Each number is 128 + 32 x the weight over its row's rms, rounded and kept within 0 to 255. Layers, rows and columns count from 0. Numbers have three digits each. The size before them is the row's rms in percent of the matrix's.

# v: layer 7 attention value, 128x96, rms 0.0478, rows 120-127, columns 0-95
# o: layer 7 attention output (transposed), 128x96, rms 0.0592, rows 120-127, columns 0-95
# up: layer 7 MLP up, 384x96, rms 0.0679, rows 0-60, columns 0-95
# down: layer 7 MLP down (transposed), 384x96, rms 0.0681, rows 0-60, columns 0-95
v120 099:145106099145126201124160129102182168162097110121134113166172097124128093125146124166107169129092078189098054130114164119169184166157095124079112136130101133064151095104198150103136168170123117097156124144133091111066075115124088174143107193106129129126128177068113125105160147157096124116
o120 093:138182158107126106114104110113066107093144110144122130151118166141126157143106089139101159144102085152105058071167159170142149114142159123168178151113099111085179141127066119110190190183128119129156110117170154122156143159100098102130124114105084143079064153177097132085121101155216096158
v121 093:145170176191156175116063134167127130079132130160125133150110173052119131069116094123174050159130106180088162134150100122107077164101129113122120107122136106156139143152121197106118175142186193079105132081129072149098133124124139139044148144149134122150109141128128106121150090141094156107
o121 095:123095106128129105115166144112141164111117136132136169150145082036168102096118129122140127123093179109168099146125060129098207083193085111068161134123151136156175144135124106111109127121124091170111140194161065083105161148139143118144113146125131194075103168107156058113128163144107171151
v122 095:134183065116109108081131154124171159082120131109182121120148144136077135109113166163113041109152167125163155144107122125139125141109149153167108170137139158126176151091128111129119152096152095113130151100039111123130095142075193088113129174205101076094135194157139128134079116102089139178
o122 084:072093106117165107109166147133163150146108125136113193136195135150114155167078102158134127118155110057168120048108127111091102126138116153122114138117188090154185090125096142116128109058143104119125135095190105107073157160084089110155176113100127180122175135203175108112157152107136140151
v123 104:133112073146177138129095142106140148109168077146119104151185093156084117166118097157127122140123168106087095076129168165135116069139158136104138099141091171157085142108114091109083144146140083191190173125130137124083174129186144136114036140095081082113131124155145112109160176180108117174
o123 097:101132101111097142124069157131092185074086162105101098146131123125076109128118172176083129098134158095073137108138132061110141192179110148192123168149152154126138075136102135182066164158126109126088076113171085145116128116112139157197062143154154129110130164103119150168146100121131182123
v124 104:106119179135155191178105104111087082174118147103200127143146145117158106087097124172105073142123113124097123095143178120105134098088105117220172108076093168107112152155095146080130100089126101118147115168109106107123134170153179179141158142165118070106081112169114125105164188105134160106
o124 096:100116111152143152174120162145076157124100160142154148165120126093110126083149126126138089091094095118118135113159131097107151088114223129119131127054186111091151197095172173140088189142135130188133101142137144147116130119070121052108082175154153133129184131096150146064152132177124101121
v125 100:140075055174117111105214145133162111156121141166148079096114121170106092135107162125186142128173118123070088104082092123141103140140144135142157092091142125147151177152161096109086116132156191110127102123110105124110096175101097098096157114167141152102117175093122167127151173154155194047
o125 092:157173169167167111127165104154115080102080154165123145156102117105137164120106163047082070045135142107092112144126150141088119170171068127098153183149094146150168143093189147147127090175114114066056144103159144120118166164150149119156123098135151119130128082177114101105158133123142105149
v126 095:101183155174100089087150109124146168130125103111152136152145108132120191168093118087178092148155143161099159151099149043120127127132150077136098153134189072179154151120133100155096126138089113137096125162117143166162125149161109097159087144118119124089066154104126144135167011149150102091
o126 093:103139158152131173182129079159166115139050133126136138108112131161132024125201128128154119156104100142106136174130138118082121119123076112117105110187073138173170090200128132123195106094109140106136164114114116137099166128115119108140122089165104099132089191203131117133128124141062124109
v127 100:077128165096099059120160095138111098120129096115098128099130166062131149079137158119109139086191127142127180186166098125148070148146099115114149111076145114144207141099186090118127105159087089141125174122126142158168129147074121134149124105101142176203156156134174147136106150143141125047
o127 096:175150164196112108118181135159174103111103147101151119064104164188161095144168124080156160173180105148118115197091116136125121063161147102126122106146123099148076121145126122110125051123183169142056120127109170081109138116133112094098135103127084105143103106081134130064136127085132144163
up0 095:099148159115076178160113126118192136101090128140155138150094149086121157135201153207123109137131113122071149089087114100134114107166145091186164135101182133050166127153134147120085143128115096160134109112160144096177096139047149132153092109139133097082102153126080091157070157152115136167
down0 100:140126140153168085082154121161097135151157122135140113081103140145122075172097116136101157088109139119168124144131085107101172135107058161128095108125136114176076127133121075094151115086115203107103176143086118168095177166031108157139150157128179146081169097110182178110117129135168169106
up1 083:153109136144127136194153096095172120138137086180157197132117162089125128123094101090149130127106134241127188122160078095140126104151164115077092115115147124106111164171127129075120088116143131130145068117117180131181085064102067130145123087184144133167094158132121090138106134128094147156
down1 092:119106152178140073068138167133098164138134190149156089161152124168112119152072150045107159111106117088144149092069106149102154125131177154149172187137131071100154102144127136082163099149174055070129139097154156113117107094149141138121156046105164156108120113153137149146156120103089123112
up2 094:133064092187067135122178130139131121094210104077133144136125178137115103065107116134072184077099117125152145113095186100092124115204142091185092101121166131108159118126103166073121175110117180135113140139135100113123177175131125120125122105127120146143070159107148109117133132162118195100
down2 090:088193110110152134152101090123122143118059123175149159142066138136163136215159092165142103138087145153098104095141131133131124107071121166108174129112145111057153125135076120116121101111134114157170041147168138178113127106198124115101102111117096117162172128141139147110119202146097080087
up3 081:097155103122138109153188039110143108128069134137158131137149176135133139133195149151087117186148104112129066114117139145156095071136144132131147044120135098153126146126182165101109099125155149152143097148148166095201157112077108123076081094127165143139137166163135097146110108041105144145
down3 091:185116145160139108099119177141108130127139122080140150113119096120079083077082087104147098123135154120123148133133136127077124186103132184093158165158135200096150097081116128069191141128140121094124136168091085134146133145118136127201179172101028090170103146111128158161130122186092134115
up4 091:089159094106152125161161087116144153156091080105129106122175158072169167061165125140118187185162090201165152106171109132167142151158064145153112114148099111120123095136085094122133188128128113125113106067100124122109130138145069108121131117149159189120041144095126110086135170095101146128
down4 098:111169174148135199129129154070148140082123097139128196135083161162156093170089120140093111097127126173111193127124124170139123112172103127088158122088074100161121154079138054098142087154100129092093141087139131087131135117149165127125145151161126139080127049165110127187092126183151117175
up5 097:148140110125093178123118126156124148152082102097134160137186119109135068088080127170171134055117087112151128122195099188133125083101118102128141072077125175164152090159098141143081106102133074067160079108129162175134156130188139133112116149160174129149137125171113079156140176114079119096
down5 102:194089104154140131148083098138128121137172124102113124099149108108103138075158111114096142131100114155085102155123153159120190130105152088102109113084120159165080090109185062102137151065110224100075140153130142155148153142163144076163132173174113103182109080133124102097121102190144157165
up6 080:129094090146060133153115164081156110141102152163121105173083188145139081123101069113091114173146155084128121096098159096134121147166105099067089158185104074134174144178200068124127116142112129098091096061164152157176160099118128138146130157126158162157118196159108126141121153131143141141
down6 095:094121164180115100159129082166104158153172095193105160088163133153118140107144111027093155134122058172123154114154119182107120150142194099113198191172114131121148154116109148146110094119170113119051144126105159097121115145104137086106123111089125116109119100134084150097153138136099183168
up7 098:121088167067135100126152186109163164157124111162128110166101125107203115121123169142173148130090151103117135151148131080189099100138141072093153166113025079121108126164152141085117158154093062132125139120143113108118109149113115099156066103200134105157141143089088138146157107190141107106
down7 088:102102220172133113152124111104158109072118108098109129117168183158124143169119168087125104083062172117133101091140095152142107171148113161073136172081131139112125122155169167171094094078132100117112140142058105166146177092095130138152123077142110143063101175193155148124121114159132150155
up8 101:123119097134098116158145126158159057123153030174110111177162089171077082163106079126115129177133152105155145071107128113112125118086133119187114090159141091122144174099161115102200117097121145193148083093127068121158171124120126170122147105096170109114180159139110148128115157142089151159
down8 093:105109180077112112144103103186092146191131109159110121108172099149120092118091126083122131114165138179196114162065129128065131161067131129136154149135194172099134171148110200151138119157132143123077137129066111155116124218112124142139115114062122129100141128129081143114097087141154091109
up9 088:136120153111168072164162142109151093111185216126058130150088162133133070145136161115089079157183152110104124123107104086106145112106162166081110079112155093134112061168136166123118153129115164158124200109105093152136056112127133108111080136170175140137166102110138119178122154097137103154
down9 092:145120128169103136101150137080097187159116069162162090178154052083083157103087062114134134130109082123111148146137133143160132171137132124124158148153138148134174209128110132063120083166179118077105083097128089120116138147107139122101172138102054144154176093143129144100118080157090164128
up10 093:128149133152094112129139143148050114145110162189161143128134150126108158139150185171125156117153086183080111151193123109150140112170065123157082128068172132114100108161057120154188109147133100148145159171127091100086135155121121107164091091122151101154156178097099113075193093099084121102
down10 090:100131088119190104117141088087196130137092127071117109146100131131138082098142130127094138130075137120214149141074124164156130093161138107136203202199149145066166139089155185065078141138116100118152160097118139112153108153101114160083122129134121148098111136175130098130089147131153121165
up11 089:135136154077149137122137120085098157136155124141150144100136144120178180162123119113130043138096152127096127146065144118130108069125200051136067098071128137159141072131149124160117145132094106166136140133123076141148139169096148097062142130124075182128157169108077087167191162130130157089
down11 088:095161151104139156115125180172129152128108136131108205085116127121051155130134104121141167160085096088100171104114107121159161137139153150088139145088148091065144154100131148082136143106102123156162100145210197142074122125081161183143119114147148115105108126160132126154092164188083149209
up12 088:151179140124143129154063118152129105121096168175180138104099074156124161179139143103096097127121192120032103139132123150090133100118084161116153147123162113116084086104118107114145198128121122171124176166094065122097108165150151134125172099110068170124145092155181053119139134131157162124
down12 089:150121112166098093131165167125170130118140141101093106161162150132132124084106160191134134145147103102149076128106162076156170177194149110121113079110128166138126115204132141079090078117160093137139073092145143115215137100189086147174123127141137125108132164066081189133127123117088087108
up13 098:185137104124123153109139161143208144142123129111146092157095117109144107055160084082140140149116195133094150147127133088112114051152088152140173120137114133116142104159162060085080177197105136113152197158143176080143128120137098129101104071114143111116140142072176096136093172111111134099
down13 119:173138036102160091097110074128116088183155129117114125126062167096155125101182129139159170181082140105108071178132152164133106122155093117065085086143150159096130148105197098191137152117117144159152100169096174101140107161101127135120157138144093151089125143108154101123157179155142099122
up14 094:075140157149102072077131116100150115109191166162139128139134129142129145176166179118148103152180158098116073139119156115138160142087076162133107094108139137171099073164183071098098106111058131149102160135142189138169131153154137164130146099160054094142146127087136148060128148162172145096
down14 098:148102113159178120170171154143122183086075084159097152053098100089081117128112057163114169146164111164104152149091096121163113149120182120151175129130130081117128184101125162087138092127136081135168114145125110187090145123080131112104141137101110155173106151197137167178150112086098147165
up15 091:116128103003126127141169124110084131171101160160134118107153119053105092111156142111179127091109150131122082144097074130134173167130169055119181129071114135135088160168136127090171176147097144110130114137182113116167161188172091145122129133135167131124152152128157101129122178129141165095
down15 094:101108123165115186126085175141163156083156114117178115182107148200140128162153125144088114091127131116158122158081175146118151108115104174102097103106175137112125114082101137100197137055192078172104130149133125118149103063072090145114152141137086188104136106130074108138100144136173103165
up16 117:159155058126104089158142093170131093112080136142110120129127184129162111150095141120113087140079145171116157096117086176088128116162102103096128136121126106115111157091134182104123173132100116169075111109090103134137107151144098192084121092218178178167120175078107177140112144138086200115
down16 131:135101148097111140125105121098164181097093088143080169184165126128164177123153162141154098121107184160125098126131047098136104135151135137151105138143144115122123121078163174103108177097155109127164134214067097066146140160159073139109083118144118125125094168108139177102075201147144162156
up17 114:137132087094103145160097155124181093060094177164183144141161168138159110151158164074087115121091121106159111135185079116139097140144158096172116132116144130163151153170118098112078136117084106158145091169090119139158092093132181106111125119156185101079129153127123105192138176117143041083
down17 103:134174130119125093158110197105091114132104139134123143138103126149108111119147131135135115147103126127144083133214153141114091079104127104154135074130082141135124165151111096141151123083151124195173170115183140094092190142122120043124122127190068136124132076059139155123173057123114164193
up18 097:084100153112058157146084134130191069193125127168077139112114136074133129154132143105138097145135109094107118149108124135127118101164096182118160100149178151117142127139123143174133121153108214106171131095088132144152150068103128213117110113158155123169211152061092141114087112111146143144
down18 106:131165071135090139094146154087130168105158155111141118110061115159063125107124166132151139117127152189109152169082082130110112165093112133164198151130088092174076171071135107100153122151204050147098104124151096101132131130155163107094138131145113131093115131183121121136148170160078136188
up19 111:066173182120091136186139062159181070116108079112110120153105084130133102153117123116195127113143095140122102118157153090107082131169118120137090059114103132098134163135166110154108146105124092105132059127152160156225103156181164143077108143150180117153180133139112125121140152105149162127
down19 140:096184055127107143087135070165168146053127077160144117167099110194174154100117085155198179143106155133170075117179138108135150090095087162095118118119143100119131133110143204133135145142136063132170083110164114069165130143171118128135188136136124134126131102118118084135112152126131116143
up20 086:128115116122103150132081141133172099119139095071058130175152121048101142053127096146161192117100126054128131105149151135156184080102159102137111112116074157163140183141137104137155189172086098140160125154106111109163156113123059089116172152141121160125145150141109153124100077135130159178
down20 098:154123147156099102113101127126126027175170133116088105194137108091095120098166093156143102154116102123122114087140090170149164137185066056102130085155070207147130200168132100159125105144174102146172118168114171138100082103131147145089145139124126129183125132113124115107094096118126124108
up21 103:178117137163169147197127040132138147132150116154156201169136096121162115148120074177107155119154172084135128110184103074151138062179156122115101080120147110136150147133125105136091109161095078136117064079081114113164118083143110179101134105130170089111127157067135101145118139130149148164
down21 118:114154181135130152068087071133116198116137112133109124189122132064125106100062075104091136143090153047122135163160084131133155162113186170080149165145140071141148186125173138168122099176135122080114125172108135169118128184098114140109121131101120129105088143116186132150175161117138117138
up22 104:146096134109072188116118132131175115156189106105109172137115156209206145152144102096116130167141106086136121173093112075160124153194084108183117090117137168073144159167148124097104110122133106138176126145132112170112104073139140117088105087174117090064139148115148102134146156160113105064
down22 094:104114174173138151090133103079136109136111132168072089092149120098139142121164110127121140165151105169202147127061098162115127168109073101114157098145106152178147143118068147123111062181155126112122142059075098154096077153131150145191127179121132137132184123129091111092113193077141129154
up23 105:100133115106115125165147149103156143069140114200100133114103143062092123091152124102155099126097101131152096188092093138125127120168149165075091119113118125136116138160171102093101077130153154160126146202157138133150141130161036085191107092154121121164171133123136103081142061092137201155
down23 116:181124125129132144137109118181091031128172159078097142127193134191142096159154123145145177190166166139147075148143148053143183082111148108128135130078111113175128082119116159126137157107156108139111100120112145086085143095128136121141128112214116109104125093079168169105089134101133106142
up24 109:117153092097110175146091132124152069151179110125086102116141122097116163115157090105125139181094126111151099122150122083097098123132094138164106142074110236168099100128099153172166167054135110136177180072146132106150121116134139208148107113118174140106188141167167140119087127101102114093
down24 099:099137113117111115102146157172131134183083093189120087096124132194175170122134105077116136164117159176105104148155114079094128166064152112110149162115101120132056149175165168118125149091177109153065163125119136133134089134170173123187141142077055145079101132088138166119142158091147122126
up25 108:165149128135140106158139141124164104111164085146167117117118121092176171082139125131186167147093126138197175143124090086120063117116154165114120117121087145125085142194142117058110170059118122158149059163109189084173076132109104127120125097164126104138113112055125138132126091094103188116
down25 108:116096100138176141091149132086059115109098155152119154126101065154088141122078139071151114190123124132156148092140112185090123170143168175128116179123093111138105146078109186182077064155066107139129095110161157140085139174133090090127145142118108126173132134152163138064167168161145131155
up26 095:091134159068122120137142181150137098099093142150099119160091117191090139162159151128189132167152138083141126166092139076150111066080100151135130168113018095129118151195096109109091100149151121179134120148154158104081142129160113101151109097120151071110167128096148102137177161109153169102
down26 090:092133071146140146145199124134130116121117129129123111112101099156092138186085156103132109070185132140111164114130141135113060173081112105139143068098145177136176139080105154169152155144154146129156108028101088045168141125122115142107146149081195135093125114145148107166147123192116128127
up27 107:132118117125167153155043149182093117099122146205171087099071087088157090132105095083156105133125171094106121136100147142097205110190096118131138174140081118158131124151169115095195122164116128138136174173124122130175145102093135081112096134115170139103124142079178128079138111111141180127
down27 092:130078124144153219130075094165114145122074112176131187144201084118119109126114138159149085070161125139142188149119155098178122145116149168058099156153113110096151165139123119105175101122104106111139125178089116095155180129178124108136060141090116112135167123128073120143091103175099128109
up28 093:101133087134133119129076107094121115125052131135181175130113143126138146142124146130145024086144161067099142182115133143164089136161072107153138134119163149180105038133194150161113135115145163107175122096122151112129168129117140184134152167118043142079150140097134147142122104123127146177
down28 087:116143177154116072141150180149173143100169138092150073100132106142120099115138139122155213136127088195162091105096110117097153099133138115127145108126168154117161194114050121106136146136111081084064116180154101131067062109175139096179114129146185091125152100136132147129098146093127091107
up29 084:114107073122155038173104100123127135174130169140124104129121130051161174135127092129144138105051190085161121079119060117115065145145169116158170085095183133124092131136140126136131166134107085129115140136148174136122167127159102145116118130147153184086150119118112166082196153088151136162
down29 094:130099148132165131146169154174115126139127080171141142140095157168189081138099183098171090095126088157207103080184177180104124113107118171159121151166168120097094105126072096148143168145151125053170115136120091102109067105146147109085152152113131091115160099106145083101115129095169099111
up30 106:130123127162177149162157053089113092113149146143089164140087162090192147146096079122110124083090134166105137120119110149087169105122113026153134083116115122138130139130153155091200156153112103120143185154156111152101155146196123161117085162100112161105128128063174134063132164111141132113
down30 090:112122133119178113137099118127114110161101124118218161036090101134152125154095125114138087117147127132146128099091054126087143163133108111105187144108175128112171121138089154100220173131137161136136098160108160129103169120178086085115115143091156176123074094116117170122159106167152192153
up31 078:141156085104103082153113109203109138095129078121120122170112131138194098152140135103150156100102126135198148119147143085194113103178112091157120137131079154144165126132108174155095130076115126144160177080192117141106141138140109125116184083101120130134143184109113075159096046151070084143
down31 105:164105083156165144070088089095130168105102152076116138156080108187158183133138150074160152155140126196138057155120112148076125123127096132151172136157105166123161176055100168138127117130152106095143106151094123145136121100123193158106114116112209135160084101126101150147150157149130088083
up32 090:122151105147105130114115215135116118101127165177140127121154135072165142092171123143100141198113127138158106154124136115090160120096092136134128106087189124209127075171176170158106155086092115149114163104120070159161098101091157099097159084085105155160109156061142086161166162090103127147
down32 095:147073111131130146117175070112154145182121085098128150135068072197113098165136201152124149095127131152101127133135110139143139108148116121086111091172086151085150182083109079055194135137165134131150126158122179071120171131116060159178106141111109112116177115172105163104107130147120133109
up33 114:093119149171118102107117074124167108116114130116166163159152141107182116202148114208155121093120149123082075102152108113104098148109132050186124147122109147109129115104120117146150104112064056160150125169164095117150111165169149146158177075154167054079134154176118144094120136162112139101
down33 105:108151087108154137154173142110115145172114087103094136106111164120161116114153087181117181129084130051107084196173160149091122065089106138115108149108155137079212124128200057113136146122151112161157150150135120145164165102123076129127100184094119092115169162090171124105145127130105153109
up34 115:083144122144066163145187132166151111115110127111120119175134117135090181119099143125155111092186094132116129184152113099173079062141129150117101115126099152160150120133153096144107113099098142081095110123177099199159124124123098159187140061124181144116129151051102071152209137107168131113
down34 106:088124176157085154114169103117120194123176102159105119116129138150091115138100138145110111093122125162138079164142074150109099159166124175091120156145058122066160164099111070181141116119150162104101158133144137165106137146088059163232100114119055142168149142113117112124145109144124081162
up35 085:144126085064104081090111142114096045128166112106084141114094177173097099166129114163149144129139144180161176115054244168133144103085132146121114106180127140126086110159112089105190142106099097156117167127151114124156167175108108098122136140144141131109119184176128134118139103143098121133
down35 106:109095195163116134128094137093149141116100139155098112184123070166104133132092109096160150094152160126171154094164102151113089153139153169132189174151132148119144194134055158106072113172120063113143124136074140117159067173085111189143153110117167120075123117082149147121105129061122123130
up36 095:145087111152125127231057112147159096134096099144112112169125165097124115146104159109144174097154058131166131124120100143151139083144132123154177090158142106128139074164194122095104122122155092105138121146073134108165117125132156136060097140217175091114111176107083149127131145169155121077
down36 097:164147099131112151180087182131099157102067152229099137142129115131114136123109105153129081126106117136069102167130132113119142132059135096098158133147154148135100143128119116237116120103166117186160147150104054155060123108083134085140090192149087131140095127100168144146123132144108149120
up37 109:102116136123113081154099101151076120155107145206181124108216150119068115127100128151155154165125168088149134083129136116124132118129100161127097076107100112161118160126106142080080134111115126115126055148149097108166165146210149121124141074117174184070182122158154093082164147150099151115
down37 097:147091085096123153161118160139123111108101189046118143119147150101117097148075183164128158092130201178114090170082155114189113155146130099145164143147177073162134099129152084162121097160110142097176116111166129104128146083153110189167141085073093124082154113157110140122108126132092095177
up38 095:154116123147088071181076121112106119108078177091182103154125117161154161107142112122125193142125090102137149072125150096190099105151149104149169100069124112112120150195115107130120160099122127096169172187162128175107111158186130172133129097170176075067152117142099110160167108141112079140
down38 099:153106128178118108137139112098163068157155173118049128057140121139167068152130104123099162173119128097132106107161140106115112122112166135122143190165119134131154111151155097081105132082149201129163111165107121128148122082107219067095140138180108149104072182125080145104139137143123128068
up39 100:148190184167165101135117084111120120132059119157152151145116095081139115190139116150133114090118120107147102108102143070105152108134103089102168137088182088128146088140111162179196134139129072138168120166071103123141167128157165058081109121148065117116161144151105158073188117157116156116
down39 093:091161117126153152172163134116154128191112151076150093138121174179102128079112119180130167166157112164127140080144138125093104153075140183109118168126086164094093118115129080120126087104152173115158129113168148145041108146108153186122142150042187114147118100114124131118134090061079113111
up40 081:140140148082168160118135215140136161134168109135129117157122093125102062106117095170138129167099112153130099129127156083200189087182112135122130153127034130128150130148112118137116172182147102105139146120149090071131121206160105109139098077162147117140098091100126161143164107123139173053
down40 077:133158150178110144115115047089083146128103102111168124093179134099156130163129186155089100147141125185078140099123080144121085171130143125157127083134166189106147128171137123146124121110143145109160126108097157177125088071161114131173126108061113176064144139175125070139163129098088068168
up41 081:104147118090129183091110108155087175105177069207103160131152130098127086106214104142147118108123091131145084127123158133117129107103090107129107125126101197154139131114145103100131189100084171089167175092122109131148157161132145146109103115152140178180189116145089112116140127092031137119
down41 094:128085154132200148125110131077122133085124202122102139163138130205104098105112125140129082101145120138131173077139105147165098164111173191153129114154176131112132112127162137140176108088129101131153108160062114130131213118155116110177124146073126107124064178072149150111101149140162113058
up42 100:082122068090124076101139117119182147131182120129125145082097138137100169103149107077143113189127086126151203171076154130116126117194142159127070147107139146111123063169098063141157093116167124140180150192094136138135145100145119146130193142161133137139111083119163122117068116160079156136
down42 084:107166124157135200131102112076139089115079166174186133167121115134115129146197107165108142078141171113117094112100113164138186161084105174084177116147078123114179118103124164121078113145099122163091126060106086078106121176106144130153127099149118070119113166180104091170135149103164118151
up43 086:131079097132148145128146098074135132121141092125061146091102193157150099141071135130131169148169074164157160098139198130149119084118151162154110104103154133065125078132112107098135164185087107142152152120128147098165155104189150121112090129136209088164089157138093137096186174171101110136
down43 108:111138103145107146184144113124132126120113105156124123072122153158192128132121163103096144136088087132150141077130159109106081120122185209083086171153196059080187080131085200145102150137109122146128149146149114063154151107115155161125138143092099069155164137123128060089131154124150149150
up44 099:142132082073107171102165155089209100167117109123127109110122120083183090112113094123171163135074136177160139135127082134146208117131167143155100125191117150129126119132112118087084168166130122104153117081133094128182122104157102148076117090110187130084133143049101141108137171098166166103
down44 098:085096093143159123121178158149099131168105117170127086143097080103167103108167090110095157150084109083145125081137110158083119119177080113072142078132172164110161137144129067151130164127120102168110166057135121133128140098136064191197151152162155122091119150136183134142187162104125130167
up45 092:112137134125144090057141154171128134092184136125093151108115106103129123062188117062167109146103150085158123125085141135090136119152160128112132092137136143131123102096107080098222122147139111190149126179132079086160151128145101088118145106093132158159134123147178128105177063143111225154
down45 079:127133119108070154157135157096130098100101130127132126143108141146147155144151143189132077113142123104119196071152116140162101124160094082117124159137119129102129133212160128166062103111114180137166120102145160144097064166098119126080102121125157071107155175134125058178088179159122058067
up46 104:111175160095147115092121121172179153162115156126100094107142159090091138084097125179174165131117198078150109095141108066124124102127151105129154063161139078105094105123107181163154102121118174159171088068128141153071088139119109129063174087162111112133123196130116103130175133095144166117
down46 107:135132128110110146103146075117179152137074128133160180112108131152189081149116157088145165143082088144136115158150128111126117092118159114107123122168100084197118112079135116125121114050174173195122085139146153121069123148137078173145166106113043124152129147145038105135110143129098085095
up47 089:116163120140084132139086089102119072127102133150157121056152126086088161142153147163171096111167195087100139069141125161077084144169085140154158103104159133146140178136162120124103141205116115147158149112098046152163119155144134097077141112155175148170069126092132131127094122096084152096
down47 102:100135197130117125158130166139084114136105084069146140106108176145134149194141168117088117104132139118098166119148116171136109064096155128178125145096140143123102112101109134065140152173182175159112153131145130117160071141073187139090107133076188191051134116114086158140132159161091109095
up48 105:116163195178177164134128109136193120138113150127124088173114158115086146111146127127126120195167130119118132098107191130150099111133078083135141100078173102065126137181097200102157122158074139118160134167144086131082111128159111170118123119140152126061141140078054129118129100102113058142
down48 100:107104104129150137177097166155113096098136113098062120172137094142112080076119155126111139135140117215130148159132152096113096146201143073191110120144127097149172163108186156164125054145152092185185137103139107095119086101149134136070175128127095161188125100101096099145127125148108093117
up49 097:111070050114128152159131096109153110061076175146140140130162101087141160160091084119119078128152138149158130120098110125207192085206137070067192131144136162182096128135140175137142089153127129157076096071151139128108179133113133116095119129123101115139116145090144101121165113151139135148
down49 089:155120121122174124152094137081086167098170175126152166134179139141093149135160086072135156163122058085127122089152131080116111127103123138141172139137197120105184134140079167124138153090095064131105127174149120150102096125124199123118170086113124103153050127112104147166061114114142194124
up50 104:122132109123106132127091135148131113125129192170118127097073133047152143128140107150143088105181173128132159065139135133132135165189110069168193096146160160091067095146098125142149178119101146123113137098103079112157176180130151084128126103147090094108098091112193121167195191108130152140
down50 105:101167139113123118140178158212139143128089108144111118121109131180206095131100092154132127139071087171158151122124112084139169074110136154205155121166093109119079098126103116146172120113075121110163175065111092126134175117111208097113118197101079132127139140139148135146078142114116098101
up51 116:100164069089113062140091143139160094131072150141081199134150172128110114113078131133140089072099143104182090133159160151142110162129092104131129118144118144165111113127147169159142143163107135103177141175153076124119149119075151163161053107191108096120154157140121115141130100162053190164
down51 100:098097120095144045133189105129117129144091143192122153069190106139129132147085166168150093080137081153147126115094152203137153123161173142124150143167126160112187117155087101099151152131140097121198190099179115118081103092094151167125124134106099078145145148116154107127127108123086166082
up52 123:109118115100084053116108104139096110109122144112093100079094191167114138121128092132093070131187094123115173141112219125086154123147066152136135125047088157147150083147145118104147148157163146104154175081199188145103139102165116177170142090142174118143151148121129123116130126142121164153
down52 128:075136111085092147062081148144110154148140129126088129152110196118093139109118105151097155127140132095116103131118211199089179143132086153096105098115116111146159152084180158204079109131108172130116182141126210087159141091142154120119124094105140095152157115128142109207130161112130146098
up53 124:105133138101129185194144117122165115175145128087074118154191117085125114081171143048156130125144149074091165111153089133189122056169144105148140112161173098093110111166109101101127147081115138156145091209126097153145130066126116172139088102159125140142130143083175129182135137126118101126
down53 117:058132137147128165178104150122104094140170077102116107115132136110133107180192087163123135154153146124142112085169158141175085156139173082094125113073119124148129175085109117099113151206156109136117162176091131098170119201118078120102142124159105117098192132128128144089138189110084083177
up54 090:123155177166116163106166159149117127119059163118118079178116065115089074187186158100186121124107145138161120163131152182077096124131057137100110106140113116142121114083082096094131127094112113162138175130182107114167163128149071133096116136105038156131165141135183131118099154112127145115
down54 095:163126050075078122131090081102139084104175034151107144096097204113164165083103140154101159176139173079136112110143138135141139161157205105137089130105129139131124142164138154185131153128125122106135138156125122117080112168123133111110138148148167100115093105069087127110184122142129116201
up55 090:128148102130152139172135089133107095130134087130095140142090162102140165126088143197133166094119106173142110127209159107105163072136165139163154091139066152092166110128077172151125153131104073129196186128195147116133123139116094072114134136136153107109150087101054124088174126123109063106
down55 101:120097150106108149095106118171215090170107114184124173141128136104153182133091125105102100111163145119096091176144113160079131164203092184151085142175093103064190124085095165098139131136089091070129162116168173164096150093122158131095171140156123133110090131132139103150115114137081138137
up56 093:102112141177115132154109117109089086153170062140103118110116126141152165084104144183104122108130114151153149093187206079157154122094163211153120080106141162149090081158118148153151164124109144131134104073100113096141208057102139100059111138158127097125097139087092172136125153131125114154
down56 100:070083136121178114169138176126194172136168164125130113139143104149107148120104159129131143042135084118096162167100131126125113144114051131127114128122106108052130192183123123151159107019078101117133129113147115146117144157174133154095106126143138122138171161065142082165149110083124131126
up57 092:097137068116087084120174136162165121126127093152101099107143137217106149069168109112158083183142109108050121152079160144135108158149107136191089116086150096094114132160163075113161147099101152122105139145078189128159142184085154083182115126137156140138083143154142110135088130143118163158
down57 085:143160153155094155143117133111101136115119099132169130125140136062220066137091178144140175108111095203139176106153100138165102114106159100104123159192130192168154101122107131115087117192113137148115136099174117168094094082151100141130147108073156105113149106121138182152122056135137076098
up58 101:128111134135084144169093125113159139078052101147104119101141151121137154077139108157101130155079165103151098143078093131138162174164078173091187127112144136111130112086158085168149113138098153193087175160115176115136124146105101126164123082137102149147227141090153083139077062121103145131
down58 105:155151136075166167105180117148127118132156154149156095115125077164118106190141142106120115086141121167104114119140178087112130026097134077168042144097152111173159130129135165045145155122145079117121097129128133145131125074163095129150158137150116158108080092132118129159162139080182088175
up59 086:112157134073076162108127155123071142136182142142072091140099127106110155095161113149116115098121136147201125092082145140179161104102190092126108071129096099105101125055152078086150153100140125181167128099124153119149109132163108157145100101210128159087152130064142153168104132190119151128
down59 099:129146115134152130171128132090196169112043110098161121083106125202104118136164159115127145166097121159089151137124095114130145175133138161181150100117099171107113095126071206117103095166089102069055128151142129149145178143107137126101118118066178105111143144098141126139148134083123176191
up60 108:121197126121162082153152145137159019114129105093185121144104184124124168137128133181096074124116122109144120141181083128159135125126114128170080080134080099152137087131143077143184097127140143201128116103146181165110115094164151162125100131150157088150114108128133123138134111065093051121
down60 105:150111128172156105066142169091146136171093121158146125127089118212082137128152188130178129121136114178112146123122139172110135183114140168124100133143162092197094087101161076113077095102120073142096084135135099121148087134089146117101168116169112125121118072044131177172154098111155116112